Weights of a small GPT-style language model, trained from scratch on English Wikipedia.
Size: 10 layers, 7 heads of 64, 26.2M parameters.
Architecture: RMSNorm before each block, rotary positions, no biases in attention or MLP, untied embeddings.
Each number is 50 + 15 x the weight over its row's rms, rounded and kept within 0 to 99. Layers, rows and columns count from 0. The size before them is the row's rms in percent of the matrix's.

# layer 4 MLP down, 448x1216, rms 0.0906, rows 333-378, columns 912-1063
103:67 54 44 47 95 20 50 69 51 69 40 33 28 62 62 59 49 66 40 33 60 35 69 51 50 11 44 50 63 47 12 49 54 36 66 74 15 39 68 50 49 45 55 64 56 43 64 58 62 27 38 45 52 18 53 61 55 31 70 25 76 40 47 36 32 66 55 53 38 59 60 45 40 61 71 65 37 49 43 37 36 38 36 51 32 54 44 44 57 63 58 29 48 73 46 61 39 52 57 52 48 56 46 12 57 58 40 54 53 48 49 74 72 43 44 56 55 62 68 56 54 41 39 34 47 60 32 47 81 54 65 41 19 49 19 39 33 54 33 35 60 70 48 29 44 60 48 56 28 73 44 56
097:50 47 66 28 58 44 51 24 48 48 26 66 49 47 53 65 58 50 47 55 53 66 26 62 44 45 28 37 67 37 34 33 39 46 58 64 25 55 50 44 31 72 53 56 52 87 50 79 46 47 31 84 61 58 59 44 64 46 57 48 83 39 39 39 57 53 59 47 55 21 64 29 65 56 67 38 37 32 49 49 50 45 44 58 53 61 46 66 49 54 24 62 35 77 67 50 75 99 76 41 47 46 70 72 39 40 17 36 45 56 73 39 66 50 56 45 42 22 72 63 33 69 60 33 32 61 41 46 66 60 55 32 46 57 25 69 56 51 51 60 22 60 49 65 45 51 46 40 42 50 38 54
098:55 46 78 26 62 33 69 76 21 58 54 25 65 59 63 60 68 26 25 69 38 61 59 46 22 68 50 73 57 40 59 65 84 43 54 71 54 69 60 56 37 41 57 73 56 59 41 63 64 66 53 38 49 45 44 42 53 63 79 20 24 50 50 35 49 38 48 28 65 59 29 82 48 51 51 59 36 54 45 53 27 68 23 46 22 54 35 31 16 68 41 51 50 57 53 62 29 41 42 32 37 39 56 51 66 47 42 07 54 42 58 59 50 43 36 46 51 62 54 44 50 42 40 46 59 44 63 49 53 63 39 61 36 66 33 69 59 36 33 58 31 36 48 37 53 57 45 66 46 51 50 57
101:58 66 67 57 57 82 66 53 32 65 60 60 36 38 32 63 38 40 70 33 82 60 48 48 51 15 43 56 33 49 62 43 69 46 38 61 48 26 32 33 73 54 52 70 26 50 50 65 53 68 31 53 48 40 52 51 57 64 37 53 58 80 61 58 36 24 42 53 55 68 33 73 72 56 55 67 26 57 37 38 47 65 63 66 46 60 44 39 39 42 61 28 19 50 45 56 44 45 85 56 43 45 50 15 68 43 30 56 62 47 36 48 49 54 57 42 56 62 64 63 66 34 65 82 33 48 33 56 56 47 65 38 40 41 39 80 50 42 30 58 38 49 97 47 61 54 75 58 59 52 38 68
100:27 57 37 42 37 46 56 69 61 54 76 34 27 54 34 45 93 41 38 44 56 42 44 63 27 38 47 67 37 51 46 52 68 61 52 50 45 38 64 80 41 34 62 24 38 56 55 53 69 73 38 74 27 33 73 53 41 37 42 61 43 60 50 33 25 32 78 61 69 52 49 30 65 56 44 52 29 64 42 41 67 52 60 49 55 49 62 43 65 38 73 64 65 68 57 42 81 41 64 60 48 65 46 63 54 41 67 41 38 53 47 45 14 36 46 83 44 44 41 67 50 25 54 52 39 51 38 60 48 48 33 65 43 62 64 47 62 61 49 14 40 44 25 16 75 43 62 51 57 37 27 59
099:38 58 60 25 59 51 89 59 62 48 65 72 41 80 47 71 44 22 52 35 41 63 48 42 76 69 31 49 38 41 69 90 65 40 48 47 85 74 25 47 00 33 43 32 56 35 45 52 81 35 47 94 57 60 38 59 45 55 72 63 77 41 45 63 87 23 75 44 77 43 42 60 32 47 33 43 60 50 37 68 46 19 41 51 51 38 65 30 59 45 51 66 48 57 58 43 40 38 31 42 47 38 45 31 73 77 43 53 33 56 64 37 43 29 38 48 76 49 55 42 60 43 52 42 48 45 69 57 45 43 60 31 57 58 53 48 48 40 17 68 33 35 58 59 34 33 63 57 34 58 37 29
096:75 37 56 55 34 51 59 42 59 67 49 25 44 64 31 54 39 41 50 42 37 40 40 62 77 64 65 76 77 44 67 68 38 62 26 35 48 58 74 64 70 29 47 61 38 59 53 63 29 51 77 30 57 24 44 59 66 44 72 49 58 66 57 51 64 56 39 39 56 47 44 53 49 48 78 46 26 30 56 64 38 32 52 34 25 36 59 34 48 60 65 40 56 32 30 15 53 44 56 40 53 35 65 34 56 64 49 34 55 63 34 49 23 49 37 29 65 69 25 67 52 63 46 04 40 79 69 41 56 49 59 44 64 39 49 52 70 83 56 39 66 98 69 44 57 52 48 28 31 36 66 69
100:49 85 37 47 47 62 62 79 44 62 34 67 59 40 31 59 67 45 49 57 24 32 68 42 47 86 46 67 45 39 43 29 56 56 56 49 50 67 52 57 46 34 75 45 65 70 64 59 31 42 87 38 55 47 24 62 33 32 46 27 41 50 32 44 52 24 65 71 29 53 70 79 63 46 44 36 56 46 64 54 57 32 68 32 49 38 55 58 63 34 29 25 77 46 29 47 60 41 56 49 45 50 46 51 49 47 49 23 36 58 46 60 17 65 20 56 39 54 61 74 38 36 61 42 40 48 33 79 30 79 50 56 60 55 59 53 88 34 44 69 82 59 61 41 57 49 23 47 43 66 60 44
102:26 57 46 53 80 63 62 49 37 60 71 56 55 45 18 48 44 54 54 49 63 18 66 56 48 45 29 71 50 38 43 41 47 22 46 42 41 59 31 37 77 77 43 24 63 28 26 61 46 52 14 53 50 67 34 48 58 45 59 46 53 38 49 33 49 49 22 47 34 60 51 56 77 31 28 51 52 61 56 27 25 33 65 54 56 64 64 51 44 48 60 46 58 48 23 31 47 66 46 49 57 47 49 51 57 29 80 92 65 57 47 42 34 34 47 48 63 53 54 49 59 60 47 49 62 26 12 31 36 37 50 56 75 57 62 67 76 36 14 44 53 52 58 56 42 77 41 27 43 64 84 40
100:20 69 54 29 70 58 46 44 46 73 69 36 53 27 50 36 33 63 48 49 52 21 35 35 41 33 27 32 46 52 39 49 52 25 39 51 52 57 45 35 57 56 45 61 70 79 27 38 36 47 37 92 36 61 51 74 29 47 61 58 54 53 56 29 40 79 40 77 61 59 59 50 52 25 80 64 64 66 68 31 52 37 23 52 55 65 33 37 40 63 52 97 35 46 31 33 32 34 24 47 43 55 52 39 41 55 43 06 45 18 64 67 18 68 36 57 47 75 55 66 50 42 53 60 53 57 50 35 73 62 43 52 46 49 30 50 49 26 42 71 54 59 35 40 73 49 45 48 68 52 55 39
098:35 40 52 48 32 48 64 40 74 78 41 22 27 54 56 49 63 37 52 68 58 56 38 37 42 82 43 50 49 40 34 55 33 61 67 60 64 52 91 48 36 50 49 47 61 37 65 41 67 49 49 64 24 63 99 60 48 46 45 33 63 52 65 40 35 08 56 40 47 70 23 70 56 52 38 21 25 44 65 68 20 57 52 49 55 39 29 47 22 48 53 78 87 39 43 22 55 65 29 49 38 48 60 30 37 31 16 63 67 55 51 69 58 36 41 53 59 49 87 33 46 39 23 49 58 33 56 48 75 48 61 34 44 33 65 51 87 54 68 60 49 61 48 23 36 52 57 62 43 62 50 71
098:59 68 49 67 64 31 48 38 53 64 44 73 48 79 55 54 68 32 36 78 45 32 68 63 44 47 45 68 28 53 43 54 66 53 56 63 34 65 49 70 79 60 33 84 18 65 53 58 36 67 49 53 34 51 22 38 50 50 32 39 00 63 58 47 29 46 52 35 56 26 76 43 46 74 70 64 74 49 38 53 86 39 48 29 72 52 49 37 47 49 46 34 51 71 43 48 51 45 61 54 33 34 69 51 87 64 56 37 79 40 66 09 45 50 47 40 44 71 49 44 53 42 66 51 76 53 88 57 48 53 53 49 62 73 70 63 55 61 64 28 61 55 37 26 65 42 33 72 57 53 41 24
096:64 53 46 23 62 67 50 60 75 64 48 68 84 32 56 26 61 35 36 51 27 60 49 61 42 22 46 32 47 38 49 77 53 46 44 37 40 42 68 42 48 37 68 33 62 65 00 36 65 57 47 35 48 50 71 56 69 28 52 67 29 81 61 43 54 50 55 21 60 46 70 60 72 42 46 33 55 52 45 46 72 55 47 25 65 49 53 45 39 70 56 63 53 70 65 59 55 46 33 36 49 51 52 58 58 48 50 82 66 39 30 45 16 39 41 32 35 70 49 80 22 42 58 84 51 31 42 56 67 86 68 67 57 48 47 54 48 38 42 76 45 34 27 76 58 53 57 28 59 49 51 37
092:79 46 53 41 64 83 31 49 55 37 34 60 49 27 75 72 46 17 52 73 77 66 63 54 81 52 36 52 71 26 73 54 46 81 63 82 46 59 52 66 68 72 30 53 34 57 75 36 59 46 56 51 38 56 65 21 23 44 50 53 80 52 67 62 63 69 29 60 44 70 10 39 45 58 67 57 53 63 54 28 29 82 42 29 56 31 58 69 63 41 29 25 57 14 41 24 36 46 55 55 67 44 23 40 43 51 61 67 60 61 79 57 70 42 64 47 49 41 33 51 58 28 11 52 36 33 66 50 48 42 35 36 67 85 68 56 45 65 79 58 58 43 34 70 28 32 40 49 87 68 66 58
102:68 73 46 76 41 41 66 69 46 55 48 34 67 52 56 70 39 44 60 18 37 55 46 70 65 40 70 22 30 48 56 48 53 88 71 44 32 46 47 43 57 42 69 58 42 46 17 24 68 65 71 49 69 17 44 61 42 38 36 63 59 32 36 46 74 49 34 62 63 42 59 68 85 45 43 74 44 46 29 73 56 26 51 27 72 71 38 48 52 62 46 36 46 57 61 44 57 49 65 32 41 83 48 54 75 92 36 39 27 56 41 25 58 61 53 78 38 59 64 53 39 40 50 31 36 64 36 40 50 48 35 46 86 77 59 43 60 78 55 69 32 44 25 66 54 64 45 45 36 61 40 65
097:77 59 46 88 65 47 56 34 47 36 58 44 19 52 24 07 30 67 83 73 57 50 63 29 28 37 57 53 68 68 42 14 57 72 45 58 42 50 55 51 42 28 23 44 36 65 75 65 53 28 61 69 52 30 60 38 72 33 49 67 81 59 51 49 50 27 57 54 22 42 36 26 52 63 28 80 80 54 48 60 45 41 60 23 43 25 64 94 68 62 31 58 61 87 25 72 43 46 45 56 43 42 40 63 50 30 62 53 36 74 51 59 74 72 40 27 31 51 61 37 66 52 33 45 69 52 77 51 55 55 71 49 39 48 52 42 27 52 48 61 42 53 61 43 53 69 51 44 62 48 47 37
098:35 38 44 36 55 44 45 50 50 56 38 46 26 43 43 55 82 47 66 38 56 23 55 52 46 43 61 65 11 45 27 44 40 45 43 49 35 44 40 49 51 50 40 65 52 57 68 82 44 64 32 42 41 48 50 53 37 84 71 42 45 82 46 60 50 70 37 53 68 50 16 46 45 53 56 44 58 68 22 54 58 45 11 19 52 40 59 47 33 38 44 82 35 37 38 62 37 47 78 38 48 53 54 59 25 45 41 61 36 70 53 20 28 55 51 72 71 50 37 27 54 54 19 40 51 73 91 34 43 46 65 70 35 74 59 67 36 51 35 44 72 64 52 51 52 63 35 55 49 49 63 50
101:39 68 23 54 66 64 65 70 67 32 43 58 41 47 48 67 44 61 67 42 40 32 47 14 36 37 73 39 64 40 69 50 35 36 41 49 62 56 60 61 55 29 45 50 55 49 49 54 41 42 58 55 24 48 48 62 46 63 53 46 38 63 50 51 47 40 43 51 34 50 51 53 62 57 40 65 63 60 79 47 66 53 46 37 83 52 55 49 61 26 55 32 36 66 31 69 37 67 25 64 25 52 49 66 48 10 47 49 51 70 34 76 68 56 39 58 26 41 51 39 33 43 80 26 38 51 36 44 64 48 40 48 27 43 29 20 48 52 49 66 54 38 41 63 67 50 32 65 42 38 55 60
100:66 62 44 22 49 38 40 44 53 68 37 44 49 53 62 49 60 56 57 42 41 26 44 99 44 50 58 44 54 65 45 39 80 71 70 62 44 63 26 64 39 45 41 51 49 62 46 34 56 37 43 48 70 27 45 43 53 43 46 56 59 49 69 72 76 35 36 43 51 32 75 40 58 62 42 68 30 48 58 59 49 56 81 65 53 53 76 40 50 51 39 66 51 39 33 39 35 43 53 80 48 56 79 32 76 39 69 49 54 76 41 64 82 25 41 60 61 39 41 69 62 46 60 56 71 23 47 56 45 62 68 65 49 38 42 52 66 31 65 86 40 63 32 87 70 43 64 80 40 58 57 16
097:44 63 48 36 42 75 68 42 47 34 44 08 38 29 60 37 64 56 55 38 38 73 46 50 37 70 29 32 89 75 58 13 56 58 23 48 52 57 45 43 52 64 92 39 55 73 61 43 45 50 76 62 52 33 49 66 53 40 54 72 07 60 66 35 50 53 36 58 40 74 50 61 47 39 37 72 42 64 65 46 62 53 30 60 55 67 34 60 45 76 48 49 47 75 77 50 39 29 49 35 45 56 34 44 44 48 30 47 40 64 52 40 55 82 44 71 47 59 34 31 54 42 54 30 59 43 47 44 56 44 36 37 40 39 26 34 70 44 49 57 25 28 42 73 37 68 54 24 48 46 40 61
099:61 72 44 53 43 24 50 50 49 48 43 69 53 33 60 61 71 39 60 55 39 42 38 54 67 40 54 39 39 60 62 25 54 69 24 56 34 82 59 38 46 60 30 76 41 54 60 28 30 61 58 23 34 42 32 69 10 55 56 58 50 41 62 39 69 49 42 59 79 43 48 81 41 43 66 45 69 52 64 48 49 52 67 56 26 28 55 50 51 68 38 49 49 81 71 45 75 69 51 58 57 44 47 55 26 23 58 73 67 28 45 43 47 47 55 23 42 76 56 52 53 29 46 65 27 35 48 64 49 38 79 68 36 39 74 43 39 35 48 20 47 06 33 42 75 45 44 38 62 63 41 50
101:68 29 52 61 39 73 38 74 39 60 42 50 62 52 50 46 75 32 16 51 49 47 45 40 38 44 52 45 59 41 22 75 39 53 28 59 65 73 29 62 30 66 65 29 47 44 48 59 59 22 70 47 66 52 42 63 33 94 46 51 52 52 52 50 47 48 28 42 48 55 54 44 29 56 56 55 51 60 89 58 42 61 41 50 41 35 59 46 36 53 57 38 48 57 57 43 42 42 45 51 25 53 33 31 60 70 19 45 51 64 40 37 52 61 44 31 39 61 52 40 57 30 50 59 65 50 50 54 39 40 62 40 66 29 68 47 59 40 38 46 46 65 36 48 37 41 46 56 26 53 63 26
103:50 42 52 71 68 74 24 31 30 20 71 85 61 47 73 53 53 55 63 39 58 51 25 42 37 59 68 37 40 59 59 55 54 53 36 49 57 55 28 57 62 24 66 53 55 66 64 68 36 41 51 76 47 73 35 42 70 44 58 52 40 32 24 52 36 41 69 61 41 56 27 37 53 36 39 50 77 49 38 51 73 51 39 45 35 45 51 31 49 36 38 64 55 55 24 63 51 49 34 38 43 25 46 49 58 40 62 18 61 28 68 89 64 45 34 22 57 51 42 49 49 55 44 28 64 27 34 24 76 31 27 54 56 28 54 21 75 56 45 29 57 62 46 67 17 48 65 54 30 47 52 70
096:55 49 86 43 59 54 43 28 62 61 21 15 06 40 50 73 41 35 73 32 54 41 46 34 71 27 57 57 68 43 62 60 35 44 79 40 46 49 66 35 74 62 53 55 69 54 47 38 72 34 39 36 64 65 61 72 71 55 45 48 41 39 21 44 46 53 16 34 63 25 44 56 73 51 51 50 36 29 58 70 35 58 54 67 60 48 68 44 69 31 54 66 43 48 62 62 65 44 45 42 44 41 68 48 43 85 79 38 57 77 52 47 47 29 65 46 63 60 52 48 48 70 37 50 62 26 67 31 21 76 44 62 48 69 56 66 31 38 64 72 71 60 51 50 55 33 52 55 45 58 48 44
127:37 58 62 50 57 61 53 48 34 67 45 61 31 68 60 64 64 20 49 37 31 36 56 38 49 46 55 45 64 33 32 41 39 59 17 53 36 76 70 47 12 54 37 59 60 48 48 64 71 80 33 47 67 43 71 47 40 12 69 69 33 77 70 45 23 54 59 48 40 55 32 36 49 51 46 49 60 43 36 61 23 66 62 31 24 46 71 38 44 51 53 54 61 48 59 30 41 58 48 68 36 37 60 47 65 47 45 48 55 19 29 47 41 30 55 35 54 41 47 50 46 49 67 19 56 39 60 54 43 43 60 57 38 61 35 54 67 56 32 27 55 65 59 30 39 44 52 37 42 36 64 80
098:72 41 50 49 47 17 60 35 66 28 44 35 39 34 47 72 36 60 47 69 56 47 52 56 80 33 79 45 33 62 52 71 84 59 68 62 44 51 71 67 72 65 20 47 68 63 32 51 60 56 51 61 52 25 44 52 15 74 14 48 54 49 50 48 66 58 35 47 74 49 13 49 43 37 51 57 35 49 42 41 55 75 75 56 44 48 66 67 56 39 49 60 25 28 42 61 46 53 64 66 60 72 15 57 39 45 37 53 43 26 55 24 75 46 61 42 37 41 51 55 79 58 57 99 52 50 53 57 79 60 60 49 71 75 43 26 22 48 48 45 63 36 40 61 47 56 56 72 41 45 67 53
102:43 39 32 45 67 42 69 75 42 45 66 16 54 33 46 55 42 50 41 64 74 40 68 64 58 49 40 52 26 59 69 41 44 83 80 44 72 58 59 44 75 44 56 30 57 43 58 62 54 50 53 72 46 31 42 41 65 30 46 47 30 17 48 81 83 51 56 34 76 81 64 57 61 46 39 44 35 18 46 46 60 41 80 80 53 57 30 54 23 69 35 45 42 40 70 57 22 46 49 59 31 62 38 72 60 52 29 58 61 69 47 69 46 86 55 15 54 50 53 31 40 58 79 32 66 59 56 44 57 19 46 59 59 44 61 71 48 51 62 46 58 36 44 43 62 58 51 56 35 58 58 41
098:54 68 59 49 69 28 62 32 42 64 48 35 46 34 49 32 44 62 57 23 72 48 63 64 58 59 16 51 63 76 37 61 66 41 63 52 45 46 56 48 70 66 35 25 56 53 58 43 57 48 43 27 56 25 37 38 43 58 31 23 57 23 61 41 60 46 60 30 14 61 70 56 53 67 58 54 48 43 44 66 61 36 73 29 55 68 39 50 55 24 20 54 42 60 43 60 57 45 29 49 24 63 45 46 71 51 50 35 54 71 66 52 61 39 67 53 52 72 52 36 77 55 58 71 66 49 30 41 53 64 45 45 40 58 51 40 28 44 40 40 62 57 64 41 45 60 46 42 58 62 80 23
102:59 43 86 40 49 43 59 33 59 36 50 72 46 59 35 43 48 54 63 48 25 53 78 78 53 48 35 40 64 44 73 42 46 60 26 44 47 67 48 63 49 59 11 61 69 55 54 28 41 46 39 55 60 43 37 60 34 56 50 36 59 73 50 46 21 39 37 51 38 29 59 48 44 57 52 15 62 53 48 58 80 47 59 52 47 43 48 49 25 63 46 65 66 47 50 50 46 54 52 38 51 45 50 55 69 62 52 60 53 34 48 47 61 43 65 51 49 58 58 41 36 52 33 42 49 50 60 18 52 43 48 57 44 49 47 33 47 56 62 48 56 31 55 48 38 54 59 43 46 68 64 50
105:46 34 51 40 58 68 49 51 11 49 37 33 38 56 43 55 44 24 43 52 64 44 44 62 64 74 43 26 58 50 57 38 50 48 70 36 47 39 64 44 71 48 48 71 56 66 57 41 54 66 28 76 55 50 45 39 62 56 74 35 78 47 38 43 36 60 72 38 42 67 65 62 55 46 72 47 64 65 52 41 52 62 40 13 57 36 69 34 18 56 40 44 51 21 46 55 42 25 51 44 32 51 62 22 58 54 45 36 42 37 73 49 43 61 57 26 50 58 27 44 55 52 34 34 27 47 24 30 41 52 55 44 30 61 54 59 69 81 52 22 80 42 73 40 19 51 44 48 73 66 42 57
103:69 45 57 38 63 27 45 51 47 46 32 52 53 35 54 74 61 42 55 42 52 52 38 69 45 52 45 39 47 71 61 35 72 33 35 44 78 47 46 43 64 33 45 50 53 36 61 50 44 67 54 55 52 61 46 64 69 23 48 31 57 65 83 57 45 56 75 46 57 38 46 52 37 44 51 79 66 71 44 36 39 45 50 51 51 74 39 71 57 46 32 47 59 61 50 62 52 58 55 39 42 65 45 52 42 56 58 53 55 53 43 21 23 44 45 64 55 71 41 31 12 30 39 33 59 51 18 57 31 16 09 47 55 19 62 73 29 47 67 61 78 65 56 41 81 15 75 32 27 27 60 43
098:71 65 66 46 27 60 43 39 29 41 25 22 63 00 48 65 69 67 38 45 35 39 20 45 75 51 24 55 44 65 54 60 43 57 57 32 40 63 44 44 58 65 32 54 62 58 57 40 80 42 56 48 42 52 63 28 68 54 40 76 40 40 29 52 48 59 42 60 54 67 29 53 46 54 46 71 59 43 43 60 68 56 83 56 41 64 71 74 58 50 55 57 55 51 44 40 32 31 51 44 56 60 56 79 83 45 44 28 44 40 64 51 63 60 54 42 29 69 74 51 29 78 55 16 39 65 41 45 23 90 63 40 74 37 42 32 47 10 49 59 47 38 51 63 43 44 43 59 79 78 74 50
104:57 44 36 27 70 50 67 42 46 48 27 58 65 63 52 43 39 19 30 53 45 34 86 41 63 28 79 20 31 57 33 26 34 32 18 29 31 45 69 32 47 60 39 45 22 54 59 20 44 49 48 29 45 47 64 53 31 31 78 33 31 62 24 40 53 55 55 58 68 77 61 45 40 32 42 67 55 44 55 56 61 48 64 33 69 38 11 38 37 45 40 65 51 69 38 62 77 48 54 25 44 58 56 59 80 52 50 55 70 75 56 55 68 28 39 30 40 69 35 45 59 60 73 40 66 50 47 53 43 21 60 65 57 56 45 70 57 47 34 37 56 54 64 61 83 47 42 48 39 71 49 44
099:36 49 32 49 38 57 57 56 33 26 57 94 71 36 38 74 39 54 31 71 49 54 22 50 43 34 50 18 45 60 42 66 35 62 48 50 58 70 63 35 38 59 62 54 50 77 55 82 44 42 52 69 46 60 33 25 66 39 28 52 55 40 51 43 63 59 61 48 52 42 43 45 36 39 56 14 73 47 39 39 64 40 48 32 61 25 65 90 50 58 76 46 45 40 55 48 29 37 73 68 62 34 43 49 50 45 61 31 39 45 52 52 38 41 62 52 60 56 40 44 53 42 65 33 31 51 62 40 22 42 51 42 63 39 37 45 77 45 55 43 42 37 56 39 51 60 63 18 61 81 23 77
097:54 44 53 39 56 59 63 71 49 59 51 65 24 56 27 51 41 38 52 57 58 39 77 23 69 75 45 52 72 35 03 62 99 37 54 51 48 62 50 59 42 71 60 46 37 68 43 35 49 44 31 43 47 44 43 50 51 14 49 74 50 47 43 41 43 50 57 36 60 67 39 51 17 50 57 60 74 41 29 54 74 69 40 68 45 39 82 65 73 24 51 36 48 61 63 60 18 24 39 47 79 83 50 53 56 66 49 62 49 48 77 46 11 57 74 37 75 32 61 77 49 78 50 37 35 61 67 17 49 36 56 48 54 31 43 37 61 44 67 66 43 46 57 43 55 45 64 47 70 28 36 62
099:49 47 30 99 44 53 32 21 55 57 69 41 81 42 22 22 62 57 31 63 77 36 31 38 42 54 78 55 49 57 38 38 67 60 50 57 40 78 31 58 42 58 63 58 36 55 49 56 43 45 65 33 57 49 78 72 64 60 53 59 33 67 68 46 50 33 37 29 64 42 41 53 44 57 38 79 30 37 54 48 22 46 49 69 56 63 18 73 51 34 35 38 60 46 68 59 48 42 65 35 74 52 39 59 52 30 50 56 44 56 38 41 57 38 48 59 30 52 60 35 43 27 32 48 48 47 35 57 22 36 51 69 39 42 44 40 60 38 41 55 15 68 37 40 57 45 45 46 46 45 74 45
103:35 38 43 40 61 80 36 75 67 51 65 32 55 40 53 46 67 22 64 60 84 46 66 30 65 52 51 63 32 99 46 46 51 47 41 67 34 38 50 66 46 56 61 66 73 65 40 68 55 50 57 51 45 51 70 64 67 70 37 39 50 45 37 40 45 52 42 60 34 66 37 47 39 59 68 56 37 35 61 51 43 40 57 45 84 44 54 58 58 38 63 48 45 74 82 41 99 59 58 53 58 57 62 59 59 76 83 30 39 45 59 49 41 67 60 42 61 15 44 66 59 77 31 58 62 54 62 35 40 42 62 81 69 48 40 56 66 64 76 47 34 35 51 45 29 67 58 34 79 42 55 26
102:38 40 45 37 38 39 77 54 48 25 41 33 51 57 80 54 44 39 56 38 42 54 59 48 42 33 51 54 52 40 63 17 32 56 57 51 63 59 44 56 32 33 32 57 43 82 83 48 46 16 48 37 58 68 33 52 38 64 74 51 31 57 36 53 20 44 30 46 39 46 32 41 63 44 52 43 52 58 36 22 65 61 70 46 66 64 61 65 45 31 73 33 28 66 40 54 54 60 40 57 44 59 31 68 18 34 57 51 56 42 36 46 58 63 50 67 82 49 50 20 71 46 30 37 53 52 38 50 49 28 31 53 71 34 48 47 28 37 59 45 42 42 37 22 54 34 45 46 56 57 61 43
102:56 28 46 39 44 33 51 56 44 30 76 53 52 69 50 28 51 33 27 34 67 80 64 65 63 69 63 17 58 47 43 44 54 31 46 55 56 47 50 43 99 55 51 58 58 45 80 36 45 60 56 31 53 42 65 49 48 40 39 48 47 64 47 55 34 55 57 50 50 63 67 23 32 56 63 51 77 47 51 37 71 13 37 59 72 51 62 43 54 69 35 19 60 43 63 72 40 34 18 46 66 65 45 57 63 33 18 52 47 53 33 57 58 66 47 27 59 61 47 71 46 92 47 51 54 43 34 50 36 25 44 38 54 47 75 58 38 38 66 45 47 69 46 50 71 57 60 50 63 42 53 61
102:51 45 57 56 57 46 67 39 54 41 53 45 47 64 60 48 34 46 48 30 69 59 63 29 51 57 69 37 49 76 64 15 59 47 44 44 58 35 53 42 43 44 67 69 25 38 78 51 42 40 51 62 33 49 54 43 34 49 43 50 50 65 62 65 59 25 39 56 46 31 56 55 48 40 68 71 53 52 70 46 27 51 56 71 50 57 51 43 45 40 53 47 46 82 39 83 29 19 53 68 50 64 45 62 51 42 32 48 34 36 52 51 92 41 49 11 76 63 79 68 66 29 58 65 75 32 54 71 63 51 53 05 67 65 45 69 28 50 58 31 76 45 26 23 74 40 58 63 51 47 54 31
098:28 41 63 71 46 44 43 60 41 55 74 53 66 47 38 73 43 32 53 42 32 45 34 55 57 27 24 66 48 54 37 43 56 57 50 46 40 55 73 59 29 40 55 53 67 39 58 53 39 68 56 67 60 40 55 26 63 61 40 54 48 67 57 50 50 41 61 56 37 48 45 17 46 21 38 45 33 59 70 22 40 55 50 53 56 64 47 36 16 60 38 59 51 40 59 63 66 71 54 31 36 75 53 36 40 42 38 66 52 51 44 31 43 41 37 45 34 87 97 72 53 54 67 56 50 67 69 65 60 68 85 77 28 38 32 69 47 82 33 42 61 67 56 36 81 46 45 43 83 56 41 47
101:53 71 45 67 53 46 36 44 67 35 49 72 74 49 41 32 38 28 55 73 23 51 53 56 77 32 48 74 83 98 56 25 37 33 68 55 88 71 64 62 51 53 51 47 33 49 54 46 71 58 41 44 36 44 49 23 87 80 61 58 79 47 61 37 63 49 36 45 37 67 52 72 76 54 39 66 47 30 73 34 52 60 54 45 52 52 35 67 52 44 40 53 45 45 61 58 23 50 56 40 62 69 40 39 21 30 65 63 60 53 42 46 29 55 43 31 45 26 33 35 39 54 29 36 70 50 62 33 55 62 65 56 29 59 27 51 61 79 34 39 47 26 61 31 40 67 41 36 40 38 83 41
102:52 51 68 42 40 31 48 43 53 19 39 44 31 33 71 53 43 63 57 40 32 37 31 71 76 68 61 27 52 46 57 73 27 24 65 48 56 59 55 54 66 58 64 31 52 53 31 56 49 47 31 72 73 71 66 50 55 56 31 71 60 37 61 40 74 42 39 44 37 48 32 69 47 32 70 55 47 48 37 39 32 60 55 49 27 45 66 50 15 36 61 37 61 71 48 39 66 47 68 47 26 58 68 68 43 40 63 89 41 31 50 55 67 63 41 61 69 48 70 16 60 26 36 33 50 94 40 76 51 59 38 27 55 60 34 26 69 63 24 49 46 46 40 50 35 51 47 46 66 49 64 73
099:58 72 89 57 49 55 37 13 23 91 71 33 44 63 36 67 59 18 43 56 58 50 24 74 70 67 57 36 63 39 57 66 60 45 21 55 32 55 66 50 33 29 33 51 46 50 50 59 61 26 91 54 46 31 69 71 30 26 32 45 51 50 35 28 39 40 48 42 17 60 34 46 53 75 51 51 49 50 72 57 56 67 39 69 51 52 77 74 34 52 42 48 37 33 62 40 30 41 74 41 17 40 34 45 42 13 41 60 79 33 38 51 23 70 49 31 48 49 33 47 55 85 36 54 43 49 31 43 59 45 77 66 52 53 42 57 55 44 60 49 37 48 85 63 38 39 40 56 64 31 69 71
103:54 59 38 20 66 50 54 57 51 44 61 44 34 44 44 58 61 57 54 39 43 31 63 54 47 40 73 55 39 84 56 54 45 65 51 78 31 47 60 84 46 38 55 75 54 52 28 47 54 43 63 71 62 70 32 72 42 52 58 50 73 71 38 57 61 52 30 20 54 76 69 12 65 31 36 44 48 60 23 35 59 67 59 47 48 40 43 71 46 36 45 53 36 76 39 24 41 54 51 62 59 33 42 64 46 62 57 54 51 39 37 40 70 41 71 55 29 53 57 10 44 44 60 70 41 57 53 60 48 66 50 67 40 48 67 24 43 71 55 53 50 43 71 59 45 55 42 73 53 50 41 73
100:44 48 39 73 38 75 62 60 63 51 64 47 49 43 29 44 40 41 66 52 44 60 41 56 91 40 62 47 55 54 58 80 24 71 69 58 41 47 67 91 43 48 67 47 65 46 54 35 45 49 32 55 35 55 57 71 65 63 51 42 74 36 58 56 30 10 66 50 84 55 60 36 32 81 50 51 61 57 73 50 54 37 30 60 41 61 80 41 49 39 76 55 42 23 28 41 48 55 49 66 63 42 25 55 43 48 31 21 58 51 46 29 31 76 69 60 42 43 62 40 62 49 35 45 44 55 68 54 52 59 47 47 50 55 35 58 37 73 51 34 55 58 59 33 42 60 42 39 24 50 45 53